Weights of a small transformer language model: width 320, 4354 steps.
Each number is 50 + 12 x the weight over its row's rms, rounded and kept within 0 to 99. Layers, rows and columns count from 0. The size before them is the row's rms in percent of the matrix's.

# layer 4 MLP up, 1280x320, rms 0.0904, rows 266-287, columns 0-159
101:32 47 38 55 20 64 46 64 31 38 50 56 48 46 37 41 62 49 43 38 55 30 48 59 48 29 53 53 63 15 54 45 50 62 49 46 37 44 44 35 48 43 41 59 49 64 44 58 44 51 52 64 53 64 22 50 45 32 47 53 50 35 63 57 42 59 48 53 35 57 54 44 40 74 56 54 59 40 71 35 51 26 36 35 54 59 50 54 59 56 41 48 38 60 45 54 48 37 39 42 53 74 67 59 48 60 57 46 71 33 28 55 42 54 39 59 58 61 77 70 57 63 55 47 61 56 71 36 34 48 57 64 71 52 47 51 44 48 47 35 55 38 61 56 30 40 41 70 52 44 60 38 30 42 45 50 29 37 40 34
092:56 50 35 33 42 49 29 51 54 33 42 45 51 56 69 37 60 65 41 60 54 65 39 43 43 51 35 43 74 35 58 57 61 78 64 43 63 39 49 45 44 40 62 37 37 41 58 51 39 51 64 62 48 47 37 36 51 63 49 45 52 64 36 48 56 80 57 41 86 33 67 43 63 42 40 48 63 30 35 42 49 57 59 34 51 67 51 48 45 55 71 44 65 53 57 39 66 46 46 54 48 40 54 40 70 62 37 55 58 56 34 61 54 65 43 53 62 48 33 42 51 63 35 46 49 45 30 65 47 50 41 44 74 36 50 56 51 34 57 51 39 47 50 55 72 43 51 58 44 45 55 37 80 57 57 47 37 39 51 59
097:54 47 56 30 86 54 46 40 45 66 42 49 45 57 28 59 38 37 57 31 36 46 40 35 52 54 69 44 55 72 54 57 52 24 45 57 37 49 45 48 40 50 44 48 65 85 42 50 49 71 71 49 65 32 36 37 41 46 52 39 49 26 52 40 50 40 50 50 47 44 45 49 47 54 52 37 40 46 52 19 56 60 40 51 63 65 73 50 53 46 49 35 49 53 34 58 29 55 47 52 37 65 26 39 59 37 56 62 41 35 35 57 44 46 38 44 64 47 44 51 49 46 55 67 39 42 34 48 48 42 21 44 57 41 48 66 41 60 44 42 35 63 70 65 73 69 58 57 32 56 45 62 60 60 54 45 52 45 56 49
092:67 59 58 51 49 59 67 33 57 76 34 67 32 39 70 38 51 52 49 52 32 35 60 46 47 48 39 79 44 46 56 48 59 41 22 62 48 44 52 55 48 60 59 49 61 65 44 51 42 47 62 56 22 48 41 53 37 34 55 58 64 74 41 47 41 36 57 54 51 30 54 56 58 49 37 49 72 41 58 49 39 61 44 80 53 50 34 36 44 59 38 28 43 65 75 30 67 48 52 53 46 47 48 61 54 71 48 47 48 40 57 46 67 61 70 48 64 50 33 28 48 46 72 56 71 40 48 34 51 46 49 25 59 40 66 47 67 52 32 63 62 33 34 64 44 48 57 59 36 32 62 47 48 64 55 58 66 48 51 35
104:54 43 55 52 42 58 65 60 52 53 50 33 46 51 62 53 50 30 57 70 80 70 47 39 38 48 58 62 53 33 49 47 70 41 43 60 48 44 50 53 51 57 54 59 60 68 56 56 27 46 71 54 77 53 53 52 56 49 80 42 58 49 40 22 31 61 40 58 57 63 49 45 55 46 58 59 55 30 40 51 74 39 56 41 40 29 26 59 45 65 54 39 36 32 49 45 37 40 61 68 35 73 29 55 38 53 54 28 39 44 49 68 26 57 39 42 65 37 45 49 53 36 44 57 60 38 38 44 62 53 39 48 56 63 36 54 44 51 58 58 46 40 62 39 45 45 41 53 62 54 68 37 48 50 43 67 68 47 58 36
100:54 44 52 55 78 68 35 43 51 35 52 36 61 39 47 70 45 49 42 75 37 84 41 48 45 59 26 43 67 74 32 55 28 38 61 60 50 50 65 46 44 35 27 55 57 42 35 51 41 37 62 47 27 56 48 34 35 57 42 42 69 53 53 47 50 53 48 49 62 62 47 52 69 63 76 55 46 36 28 60 67 45 77 63 54 56 47 43 29 66 57 65 50 54 50 59 57 72 40 63 35 52 45 34 25 60 57 50 60 51 42 33 50 24 44 46 32 47 54 51 56 30 41 46 44 59 52 45 30 37 33 57 42 37 16 44 49 36 54 48 53 47 37 27 47 47 51 60 53 49 35 61 39 53 54 34 20 38 67 40
080:33 46 74 32 68 50 23 42 56 40 46 50 39 51 60 61 48 40 32 56 61 42 62 57 64 56 51 50 25 52 65 40 70 44 62 37 53 35 44 63 62 28 38 62 51 47 48 68 45 23 38 72 43 42 53 49 48 26 44 55 55 54 37 37 49 63 33 52 41 60 37 61 30 37 40 60 60 49 45 61 37 54 52 48 66 52 39 37 28 44 54 62 54 24 60 34 54 55 59 51 73 57 30 47 48 26 65 59 48 55 68 53 57 57 67 62 59 46 53 49 50 49 42 51 34 50 46 56 59 53 59 28 64 58 57 39 60 41 46 54 54 56 57 43 39 49 45 80 54 30 61 04 69 48 50 47 63 45 66 70
102:32 55 31 50 60 49 51 65 45 47 37 39 52 52 34 44 43 67 39 70 49 36 53 57 32 41 76 48 48 54 49 48 52 44 24 43 39 43 38 57 44 59 40 35 35 42 66 50 48 61 60 19 41 51 47 34 42 45 52 72 52 35 44 50 51 42 69 42 32 48 64 58 44 62 29 53 67 35 54 13 54 46 59 41 43 60 56 46 32 45 47 38 52 34 50 45 66 54 68 68 42 59 26 36 44 43 46 51 65 59 47 41 47 35 43 41 20 40 64 63 47 70 43 40 53 43 43 56 51 53 57 53 41 59 25 59 46 40 47 75 63 46 78 46 43 44 53 61 48 33 71 34 55 64 45 51 72 66 52 53
110:32 49 56 50 47 58 53 40 61 33 42 42 52 47 53 26 53 36 37 63 62 43 70 71 59 34 55 46 46 35 37 38 51 49 48 75 68 58 41 45 60 52 55 60 72 56 53 44 42 54 55 54 63 20 30 61 55 55 55 10 57 29 57 51 53 33 21 32 52 28 52 69 61 57 56 60 34 67 56 25 61 62 49 37 64 40 51 42 39 50 35 66 43 41 46 57 63 45 68 34 56 42 29 24 54 67 24 58 47 62 50 55 56 23 35 37 60 58 53 61 55 52 56 34 37 41 67 47 46 63 49 53 38 47 60 53 62 49 50 55 45 69 63 45 52 39 50 63 71 65 38 57 37 34 42 45 23 42 54 44
094:44 62 45 60 54 78 43 66 53 66 43 36 36 35 51 60 34 30 41 53 51 39 51 55 39 38 37 40 62 36 20 50 61 31 40 53 50 63 54 62 69 45 62 39 30 40 32 78 45 62 61 66 62 56 41 41 73 56 52 40 36 47 73 51 40 31 67 48 42 81 72 49 32 53 54 55 43 43 54 39 59 47 45 43 60 46 41 31 72 41 42 58 36 42 47 62 68 51 39 55 47 68 40 32 69 43 62 59 40 33 50 58 67 66 70 60 50 48 46 51 75 69 50 64 52 45 51 50 54 64 52 41 71 49 68 34 58 39 45 59 60 66 55 60 51 58 45 53 51 42 43 56 65 40 44 68 43 35 28 47
110:73 66 34 32 58 56 68 68 48 42 33 54 47 41 49 68 49 57 29 37 69 64 66 37 47 57 67 44 46 42 49 58 63 49 65 42 57 24 49 36 57 65 62 42 55 52 46 49 47 38 42 50 69 54 63 53 35 57 32 65 65 53 50 64 39 47 47 66 61 45 49 14 47 67 64 50 45 46 60 52 42 38 49 44 53 74 31 50 41 51 56 51 46 47 41 58 53 56 49 44 57 67 51 57 57 42 46 45 62 45 36 56 54 59 55 39 53 57 43 58 42 43 62 49 40 61 38 43 41 48 39 47 57 43 72 73 72 53 35 37 34 62 53 46 67 31 51 48 26 37 73 57 26 52 58 52 48 47 60 40
101:51 42 55 67 47 61 45 32 65 36 50 44 63 56 49 67 51 48 65 51 55 45 67 36 30 53 59 50 38 38 52 49 44 48 13 56 52 68 64 29 52 40 48 27 71 40 56 46 34 56 58 63 46 43 67 49 27 57 33 41 63 42 64 62 34 37 28 53 62 62 44 46 61 60 66 61 41 26 36 45 34 32 52 51 62 57 41 43 48 38 34 48 43 61 41 49 44 65 48 49 26 47 35 61 83 73 65 42 37 25 48 43 52 41 45 58 67 56 50 45 47 57 39 31 69 42 57 51 39 44 58 38 49 48 57 26 40 41 51 53 42 58 38 63 75 63 48 40 80 49 48 54 41 58 45 72 37 12 43 34
101:52 59 51 30 59 58 56 46 37 71 63 52 56 42 39 40 45 57 59 67 60 55 49 39 71 46 61 27 58 55 56 46 57 55 42 65 35 39 56 52 63 54 82 42 57 23 65 32 49 40 48 51 46 48 41 48 57 36 36 49 62 42 64 52 40 54 35 65 34 20 57 29 38 35 54 41 53 52 55 40 48 27 50 53 65 22 69 65 59 52 42 47 77 45 64 54 53 55 58 29 45 49 70 55 40 40 63 51 41 52 61 42 38 78 38 45 63 52 47 44 25 46 64 49 58 45 24 47 51 42 30 21 56 52 60 63 76 45 60 39 39 52 53 49 36 60 75 26 63 35 57 60 39 48 50 58 63 68 48 45
104:44 45 51 60 66 52 47 41 35 49 44 51 51 59 37 43 40 45 53 41 49 35 52 41 65 40 58 49 48 66 48 48 42 54 43 32 52 60 34 44 36 28 49 50 53 36 57 28 49 43 69 48 58 44 27 46 49 43 42 69 77 65 52 58 46 46 34 80 47 56 58 32 77 55 48 39 45 51 77 43 57 49 62 33 34 47 47 55 58 43 68 39 63 39 46 57 69 59 43 46 37 59 46 26 44 45 45 46 48 38 29 42 58 31 32 37 31 69 45 44 34 70 51 40 45 65 36 47 48 67 37 57 46 63 49 32 35 72 62 47 65 64 33 45 42 58 36 28 64 45 36 68 48 56 54 55 45 50 45 57
091:38 43 32 60 47 65 38 56 33 40 47 73 41 44 52 50 67 48 38 56 45 60 64 39 57 44 43 63 39 62 47 47 30 59 34 39 32 43 50 53 52 60 48 44 46 45 42 35 67 41 55 54 52 59 65 52 68 47 60 65 55 42 59 43 61 48 42 51 81 50 54 65 57 74 30 43 46 54 36 62 59 47 42 41 65 54 40 41 44 57 48 57 44 57 53 62 47 55 47 51 42 63 49 68 48 35 43 43 71 37 55 61 35 35 27 41 61 71 83 38 42 56 54 23 47 55 34 29 55 49 59 69 58 47 48 62 58 36 45 70 40 49 62 60 54 54 36 63 50 38 28 24 46 42 57 69 36 27 25 51
099:56 47 48 71 54 67 41 40 57 35 81 40 41 63 63 48 46 61 74 46 78 29 22 64 30 52 58 51 52 37 49 61 43 69 43 48 70 50 68 72 41 23 58 42 48 34 68 48 34 58 71 54 53 25 59 62 39 38 58 38 40 41 51 64 49 49 22 38 31 69 47 65 46 49 37 37 58 67 41 60 67 36 60 40 33 51 45 41 41 55 53 48 40 34 42 33 38 54 54 22 36 65 44 68 70 41 54 49 59 72 68 44 48 61 67 40 43 60 48 39 64 37 43 59 76 58 56 67 40 45 62 49 41 49 53 54 38 44 53 49 50 56 51 31 35 50 43 22 49 47 60 40 59 43 45 51 48 45 64 44
101:58 47 66 40 42 23 50 46 53 52 31 47 65 46 46 53 73 50 28 56 58 56 55 44 65 54 44 49 51 53 38 45 34 38 44 47 43 44 48 33 45 74 79 64 49 54 43 54 56 55 51 57 56 41 60 45 50 67 58 56 42 48 50 50 69 52 32 51 65 68 53 48 80 50 68 71 45 53 45 56 40 40 57 55 46 47 58 44 35 46 33 44 62 38 31 31 65 46 49 57 42 47 44 41 69 57 50 25 49 63 38 62 53 67 23 50 39 48 46 51 51 65 46 41 40 45 51 44 29 53 28 45 57 41 55 38 55 30 46 37 56 16 49 56 54 68 26 27 43 62 49 52 52 53 44 32 62 49 48 33
103:43 50 39 47 55 50 39 57 64 68 61 61 56 52 54 44 51 75 36 47 63 58 53 15 69 60 57 55 58 44 50 65 42 64 61 43 39 50 47 40 42 50 46 53 57 35 54 38 33 45 67 22 63 35 61 77 37 34 54 53 33 61 62 52 35 60 54 56 51 57 22 32 27 58 41 54 71 44 49 50 58 41 33 54 64 46 71 34 59 48 40 29 54 59 31 50 56 38 51 47 45 62 70 38 48 75 55 33 58 34 62 43 36 55 51 68 62 53 48 37 53 36 25 57 47 54 55 60 57 56 39 62 61 48 44 38 35 60 63 41 49 61 52 57 21 34 48 45 60 76 44 62 47 37 41 44 64 36 58 57
096:59 37 38 50 45 39 56 19 50 45 51 39 36 47 37 53 46 55 27 41 44 56 81 36 64 43 27 27 65 60 44 49 33 57 47 41 42 45 39 55 71 36 70 58 49 33 29 56 46 49 59 61 54 43 50 60 31 69 54 61 58 56 62 51 46 58 50 58 37 40 52 38 69 44 56 35 46 62 48 56 47 47 59 54 67 58 42 51 49 49 71 51 41 39 27 70 63 54 64 60 46 63 50 33 42 68 53 72 68 55 46 16 56 41 63 61 51 57 56 62 56 69 55 44 70 59 58 51 38 54 60 50 58 44 44 47 57 41 50 48 51 67 66 47 51 57 47 40 56 79 63 49 36 58 56 52 37 43 50 52
100:51 44 28 47 56 61 37 63 53 48 39 36 46 47 73 60 39 45 45 72 57 44 72 56 52 61 38 58 65 31 31 69 48 40 46 42 35 56 26 47 51 52 54 66 36 59 64 61 44 56 82 31 46 49 42 42 51 59 53 62 46 36 50 47 23 58 38 53 51 50 36 53 55 50 57 49 46 42 40 78 67 39 41 47 31 39 38 41 52 51 34 42 26 66 42 52 28 51 60 55 61 66 40 61 40 43 46 47 66 42 59 36 44 49 63 56 50 51 39 39 64 43 57 47 61 68 40 66 31 67 53 66 70 65 65 48 55 57 57 64 33 51 50 57 47 51 63 66 47 68 28 26 44 33 44 50 50 33 50 58
098:55 53 56 57 54 51 45 28 11 57 31 43 71 62 42 58 49 43 38 41 44 58 45 54 64 52 43 51 44 42 71 59 63 45 58 62 32 62 83 66 54 30 57 43 46 56 60 49 49 59 50 56 68 57 57 50 52 54 60 36 41 49 49 63 43 81 38 58 51 50 50 44 47 44 34 31 14 50 60 48 64 59 70 40 28 54 39 50 43 63 44 42 60 42 29 33 68 55 37 47 53 43 46 63 41 39 54 70 27 68 60 39 47 68 73 23 32 47 50 61 15 51 42 53 44 51 49 54 57 49 38 54 45 52 60 71 67 36 55 61 55 60 49 64 42 43 34 51 49 45 47 64 43 61 57 49 34 58 49 60
096:40 37 43 72 50 71 36 29 57 34 65 65 41 50 47 43 58 59 60 52 43 39 27 11 42 53 59 47 51 70 43 59 70 47 49 50 26 65 45 46 48 57 45 41 35 31 46 13 53 47 73 56 52 46 58 42 61 31 51 54 52 46 67 72 39 31 46 57 37 69 57 50 48 45 64 56 49 59 54 59 43 46 58 40 43 37 36 61 42 21 72 53 34 51 52 24 50 81 35 63 13 51 43 63 42 60 59 51 41 41 56 49 43 24 57 14 59 44 49 39 63 44 51 50 69 56 50 40 57 58 34 65 26 51 24 47 59 58 45 65 48 50 39 56 48 51 55 43 60 39 61 33 57 67 55 31 58 49 68 54
# layer 4 MLP down (transposed), 1280x320, rms 0.0415, rows 266-287, columns 0-159
090:44 72 71 58 58 39 58 46 68 52 22 42 51 77 54 38 61 50 36 68 55 63 45 58 46 68 37 41 41 71 54 51 46 39 58 38 37 55 48 57 48 51 46 67 45 45 34 38 71 51 46 35 52 43 26 35 42 38 45 50 53 47 30 61 52 35 51 58 47 59 32 29 45 43 63 49 68 62 36 43 45 35 48 57 53 44 55 79 20 56 57 49 52 28 16 46 49 63 27 40 50 34 43 50 20 45 39 46 44 44 51 61 74 46 31 61 59 55 33 49 47 48 87 79 40 49 46 59 63 57 46 57 42 44 64 29 69 62 46 47 58 61 49 36 57 47 71 40 36 50 53 69 55 42 45 62 68 58 66 51
104:55 40 58 66 43 37 30 73 48 52 54 55 44 43 44 58 56 64 42 50 74 54 44 44 45 57 33 50 66 33 52 48 65 40 56 56 62 39 39 62 31 52 50 58 47 32 53 37 41 39 36 54 54 58 61 42 47 43 55 59 59 53 64 58 54 49 44 38 42 21 18 27 51 55 58 57 76 40 30 43 32 52 52 49 46 52 48 12 38 30 31 48 69 48 64 25 75 58 52 51 70 64 41 79 34 34 68 65 54 38 43 48 52 50 45 43 68 80 34 47 56 51 53 64 51 42 57 67 57 69 57 64 54 42 34 37 43 68 47 55 52 61 46 70 47 61 33 32 39 64 55 71 31 42 50 45 49 47 35 43
089:57 79 30 39 56 49 44 58 47 37 15 62 34 47 52 43 58 62 54 41 56 50 55 45 36 22 46 45 32 39 28 44 62 47 39 35 67 44 59 48 58 62 69 55 14 40 45 46 45 47 35 47 41 62 66 58 33 30 54 56 75 52 67 34 60 50 40 54 42 46 53 41 27 43 72 38 60 40 26 61 35 45 59 32 46 62 51 32 34 63 43 37 51 54 51 61 34 54 48 42 56 48 51 45 43 65 35 21 56 70 60 62 37 57 53 76 53 59 58 30 32 49 50 47 61 52 52 66 42 47 46 40 59 74 51 55 56 67 63 48 48 29 44 37 45 44 54 47 65 41 55 66 38 48 60 55 59 50 59 49
099:37 38 56 46 28 35 40 50 44 52 46 47 58 70 23 47 33 43 42 57 61 27 41 40 52 48 42 33 47 50 52 55 50 72 56 47 37 44 34 47 47 31 51 39 32 42 63 82 68 59 50 29 48 47 51 51 42 52 52 50 42 23 59 49 39 51 40 43 41 59 64 63 44 62 59 41 47 76 26 37 42 26 67 43 46 26 61 39 52 40 52 55 48 58 44 48 41 42 71 62 44 44 53 54 63 58 40 42 29 70 70 34 24 42 46 52 61 43 39 49 55 39 23 12 39 79 41 47 28 60 64 60 41 49 33 64 38 64 62 48 49 52 46 26 60 19 43 42 42 65 39 64 60 77 37 60 42 44 60 42
112:44 49 63 55 41 46 41 50 63 47 51 42 66 47 53 34 36 36 45 31 46 59 26 72 42 65 41 65 48 60 54 42 49 47 54 32 38 47 55 54 49 43 57 39 40 43 50 44 46 20 42 55 36 56 56 48 44 68 55 49 69 45 52 47 66 58 44 38 51 39 31 60 44 53 47 59 42 47 57 41 56 68 36 43 69 32 27 79 59 41 58 56 55 58 36 58 53 49 47 59 30 46 54 51 45 74 61 32 56 60 58 44 54 63 57 53 51 50 63 65 25 51 42 47 45 59 61 67 64 59 64 74 66 76 48 39 49 37 49 46 47 33 45 51 60 52 54 43 58 49 31 39 44 62 42 62 47 50 28 36
101:53 78 52 50 30 36 42 46 59 41 48 41 75 44 42 58 61 23 55 47 37 47 30 55 63 73 74 65 56 58 47 43 59 54 29 54 39 58 53 38 64 49 57 60 74 41 57 40 44 59 51 57 63 40 53 59 56 50 22 44 37 49 68 44 48 42 63 58 80 39 41 50 59 56 23 73 38 65 63 46 47 51 71 49 45 51 57 36 49 49 69 60 44 56 55 34 34 40 50 42 43 49 81 67 55 42 55 59 52 48 52 45 68 40 52 50 52 61 65 60 43 49 65 56 60 58 47 50 42 66 77 52 38 48 38 71 62 36 29 56 57 73 56 55 68 39 44 59 70 52 53 39 37 60 58 57 57 65 57 75
115:55 14 50 53 69 63 71 51 62 48 47 71 31 39 40 51 36 42 48 46 33 66 66 53 45 53 43 59 50 53 48 50 32 29 61 51 51 54 33 50 52 39 57 50 69 47 44 39 36 41 44 67 56 32 53 59 50 52 30 30 45 52 44 89 52 41 40 45 57 64 59 93 40 63 49 48 47 27 65 56 52 67 61 46 37 55 30 84 41 49 44 48 57 60 56 40 40 39 40 47 40 45 61 59 47 32 40 55 60 79 40 46 49 59 44 40 41 52 34 63 34 39 47 66 37 61 42 58 43 62 53 48 46 51 36 52 56 55 57 77 38 23 43 37 68 55 29 51 53 35 49 57 49 54 57 53 47 39 62 53
096:39 49 39 44 55 56 64 45 58 59 56 47 58 54 55 43 51 48 58 68 26 58 64 30 58 65 43 46 56 34 55 44 42 41 44 53 44 39 56 54 57 53 92 59 45 30 35 56 62 59 62 58 50 69 34 39 73 27 52 57 35 57 53 34 61 48 38 65 61 51 61 47 74 84 49 46 51 35 52 48 29 48 66 65 35 42 54 38 47 59 65 38 51 60 68 64 42 64 32 61 24 58 44 63 53 59 57 39 63 59 51 50 51 48 43 41 47 35 54 47 45 38 49 50 54 40 45 43 48 60 52 38 39 68 83 46 70 43 62 56 36 40 70 27 28 70 58 52 40 39 47 60 74 63 66 24 70 45 58 60
114:56 52 57 52 59 60 38 61 54 48 75 36 63 44 55 49 62 59 53 38 57 48 57 51 53 52 29 44 43 52 46 36 43 35 57 38 65 55 22 72 41 32 41 54 48 72 54 49 52 57 62 51 51 47 38 29 42 52 52 51 39 41 54 33 63 57 46 52 59 53 68 54 56 68 52 54 48 39 41 37 39 55 47 61 44 47 49 39 39 45 50 41 60 62 75 47 58 45 49 70 61 35 54 38 49 33 51 38 23 64 35 46 52 39 63 56 50 57 47 36 62 44 45 67 45 32 50 51 48 57 63 60 54 74 44 34 65 88 36 38 45 44 41 52 14 60 35 34 65 67 69 64 60 27 46 48 47 76 41 61
090:60 50 37 49 54 52 52 42 37 52 51 23 41 83 61 39 56 48 53 57 54 63 52 52 44 50 53 33 46 62 64 61 40 54 53 39 39 57 49 55 45 62 31 49 55 60 60 51 54 71 48 38 31 50 60 51 42 45 53 62 70 61 55 60 43 37 59 23 50 55 76 27 85 34 47 36 44 72 53 59 61 35 53 52 56 57 49 48 68 36 66 46 44 24 61 44 56 58 55 31 35 30 50 54 32 41 41 57 56 57 44 48 43 31 58 46 43 27 62 60 53 53 46 49 24 52 50 44 54 33 58 53 31 31 27 50 64 74 25 28 52 38 29 62 35 47 40 49 53 55 43 28 33 63 54 41 45 50 63 44
091:44 52 41 50 43 54 50 43 26 60 52 64 59 58 40 32 57 42 46 32 43 63 44 49 65 51 75 29 47 51 36 46 38 59 57 51 42 57 46 49 45 28 53 48 45 56 50 71 30 63 32 50 49 34 59 69 80 53 58 48 89 53 30 49 58 46 68 40 63 39 36 36 41 54 60 47 34 61 59 47 61 40 43 55 29 70 39 42 26 51 51 71 70 45 40 51 48 42 52 66 40 59 59 43 66 37 38 44 53 42 76 23 41 43 41 57 65 54 49 51 43 44 46 62 58 72 54 50 20 46 47 37 65 52 45 79 55 64 38 42 45 53 46 67 57 56 39 49 36 55 67 40 48 44 61 49 44 84 50 68
098:65 45 36 54 58 38 57 39 39 51 32 45 69 56 54 11 56 63 51 42 52 40 56 55 51 49 58 53 43 53 51 45 72 65 85 57 53 38 42 39 66 63 68 68 40 26 38 48 48 46 59 39 68 69 44 43 52 59 62 55 39 41 53 52 54 59 48 72 55 82 40 56 49 52 40 52 36 58 54 60 33 31 49 42 49 70 55 37 38 46 47 61 64 54 26 26 47 45 70 42 48 51 41 39 29 58 51 46 52 54 60 47 59 62 41 39 30 43 36 30 61 44 43 69 67 55 30 38 57 48 38 62 45 46 47 61 46 54 44 47 49 45 48 43 51 44 31 29 47 38 38 52 67 57 58 48 60 56 34 55
099:58 51 52 56 52 45 26 56 57 63 35 51 50 49 45 59 52 66 56 48 50 26 40 39 41 61 69 71 64 34 52 45 47 45 34 41 52 38 45 50 40 74 34 72 37 66 73 38 52 54 52 50 45 37 42 54 53 53 61 52 62 49 45 47 53 52 51 48 59 46 47 28 57 61 36 59 52 38 47 48 50 48 49 35 46 48 58 57 24 70 64 61 52 57 34 49 60 33 52 46 61 32 39 55 54 50 41 63 52 46 59 36 32 51 54 51 60 50 47 58 48 57 44 60 43 56 71 70 37 62 55 73 37 71 57 52 46 36 71 50 43 41 54 66 65 24 71 48 59 56 57 35 72 57 45 51 68 56 52 58
095:36 46 43 81 51 41 36 64 60 49 74 60 54 53 76 49 48 35 68 48 36 51 53 30 61 41 63 49 56 42 52 62 51 55 27 55 22 54 49 56 52 48 60 39 43 58 41 58 32 42 47 48 27 39 46 52 45 84 53 49 42 51 48 39 63 65 47 45 40 51 32 56 26 42 54 50 54 37 40 59 76 51 57 51 39 73 48 51 34 44 64 67 86 55 38 46 48 50 68 61 48 26 34 55 44 52 46 43 55 65 44 37 49 37 44 52 27 48 57 29 54 50 41 60 68 70 44 46 60 69 46 62 49 70 45 52 45 19 39 46 46 29 53 57 47 48 64 45 46 56 51 56 36 35 56 29 49 38 54 48
103:65 50 51 65 32 39 48 57 68 43 54 35 41 66 59 73 38 50 54 43 62 58 40 50 32 55 47 59 54 38 68 34 76 38 47 47 66 56 63 42 44 38 52 35 40 33 33 46 52 62 68 40 59 29 46 59 38 44 45 42 41 37 66 49 60 35 54 52 65 77 66 57 43 36 76 64 52 37 52 64 50 52 47 64 38 40 47 65 49 41 51 65 44 62 49 41 49 69 24 33 51 50 38 57 48 62 44 34 56 57 15 42 59 50 60 47 34 54 43 60 50 40 30 57 66 52 59 52 56 36 59 49 56 54 63 27 50 47 29 34 55 65 46 59 62 59 53 38 69 47 52 48 50 16 27 56 46 42 78 58
095:60 61 36 48 65 59 49 46 61 52 41 48 33 45 49 41 47 45 30 48 46 45 38 47 71 46 38 47 52 51 46 38 51 61 45 44 59 70 41 42 54 68 57 46 73 62 50 71 54 32 37 42 35 55 46 52 72 67 43 31 69 48 68 48 48 45 54 60 43 59 65 56 65 61 69 55 52 57 35 59 31 62 42 48 40 56 61 52 50 46 34 75 58 67 60 54 48 60 54 46 72 49 55 39 42 42 47 34 58 37 39 35 55 61 28 56 31 42 71 64 43 50 51 35 36 40 39 59 48 51 38 43 63 46 45 58 67 44 42 49 68 25 36 56 50 47 52 36 60 73 53 46 42 52 62 25 61 49 44 55
105:32 44 28 54 73 45 71 38 46 71 52 31 48 26 46 41 56 53 58 34 66 40 45 56 44 28 55 41 59 32 52 57 48 35 51 57 71 45 53 42 35 53 50 41 65 60 78 49 80 65 44 68 51 69 63 58 37 66 39 41 57 32 30 67 60 35 54 61 47 61 47 32 34 57 56 40 37 55 59 39 57 54 49 43 48 51 50 45 49 74 38 31 48 38 62 45 66 48 68 42 50 61 53 49 45 30 52 41 68 60 35 37 55 24 38 67 58 59 50 40 39 44 58 57 63 58 65 46 63 64 42 70 42 38 53 59 52 50 30 37 44 57 61 57 32 35 67 55 57 35 50 54 46 24 30 51 49 63 57 49
098:50 60 55 48 64 46 51 71 53 49 37 51 45 50 46 58 45 49 41 57 37 64 49 69 67 46 59 57 55 62 45 29 52 52 58 70 54 59 55 61 44 64 49 37 47 67 48 54 68 33 47 60 66 41 47 44 54 64 58 34 40 52 59 46 40 61 59 36 40 41 62 41 45 41 44 39 41 41 68 45 52 66 60 56 46 51 53 45 54 51 37 64 44 54 86 61 41 63 66 58 55 49 33 63 36 49 38 49 42 66 22 56 48 57 51 47 56 25 47 55 42 42 60 39 63 47 37 38 64 55 61 57 38 61 41 65 58 36 48 63 45 48 42 52 56 62 52 48 43 36 55 37 33 75 59 55 59 81 62 55
101:49 58 53 61 42 63 38 62 45 37 36 68 58 43 52 60 61 26 48 41 46 62 36 55 53 63 73 56 41 44 74 68 56 68 44 58 53 61 66 66 42 71 47 47 54 61 87 55 50 37 67 36 57 59 39 36 58 43 43 43 44 47 43 37 66 23 47 42 59 61 57 46 19 61 61 65 39 47 39 19 55 59 44 62 50 25 55 62 48 52 43 47 24 71 64 37 36 49 51 38 53 57 47 58 58 53 43 40 38 46 65 69 36 63 36 38 50 34 43 52 52 36 57 47 28 49 61 53 69 53 57 27 55 61 24 38 58 38 49 56 63 67 51 42 35 40 55 64 71 41 51 49 45 49 46 45 49 67 41 41
099:54 41 39 61 50 79 54 45 51 66 47 50 39 61 65 21 47 45 64 56 44 30 33 49 29 30 84 41 41 57 48 54 27 60 60 70 40 48 57 50 78 68 44 41 54 53 50 61 49 48 33 40 53 62 54 39 69 39 45 32 66 45 39 54 46 46 53 68 33 38 56 30 55 40 58 44 53 87 40 44 24 60 49 67 50 70 48 55 53 66 50 48 66 65 66 67 60 66 50 30 59 53 54 53 40 36 42 51 50 55 57 44 54 84 52 53 63 40 47 74 39 49 67 69 45 17 50 57 52 41 33 51 29 40 62 40 41 45 33 34 50 51 47 60 55 41 33 58 60 13 62 60 44 61 60 69 78 53 39 50
100:64 39 67 26 26 64 49 62 36 35 62 36 48 69 51 56 36 44 51 64 44 33 55 67 53 62 23 53 46 58 55 62 47 65 58 45 50 49 46 45 59 60 47 48 45 44 38 53 59 59 71 45 57 43 42 30 38 60 43 59 52 46 40 56 50 39 46 38 13 29 54 23 65 38 57 40 55 49 47 56 39 42 62 39 64 32 42 67 45 57 52 52 53 38 67 61 50 50 44 45 57 42 30 48 47 57 36 37 39 39 39 57 49 51 54 72 59 81 37 55 43 39 66 53 56 33 34 45 49 52 62 41 51 34 40 56 39 38 55 47 45 71 66 70 74 58 82 40 51 33 62 53 41 64 58 22 50 52 43 36
104:65 53 51 49 38 55 41 47 56 48 84 65 52 44 63 64 48 53 36 31 42 76 65 63 70 59 45 42 67 49 74 21 42 60 50 70 29 25 64 60 53 47 42 69 28 39 51 42 43 66 42 40 51 42 35 57 51 49 41 58 57 37 35 42 53 56 33 49 62 30 47 48 64 74 54 44 48 49 77 74 53 52 54 55 57 50 66 59 69 61 65 49 53 48 64 39 51 51 54 51 31 56 51 44 48 47 44 55 85 66 56 38 48 48 49 51 25 32 28 44 33 62 40 49 42 60 40 49 59 45 33 28 48 46 59 38 52 34 45 76 61 66 58 49 37 43 66 44 60 57 45 67 65 42 43 57 52 46 47 35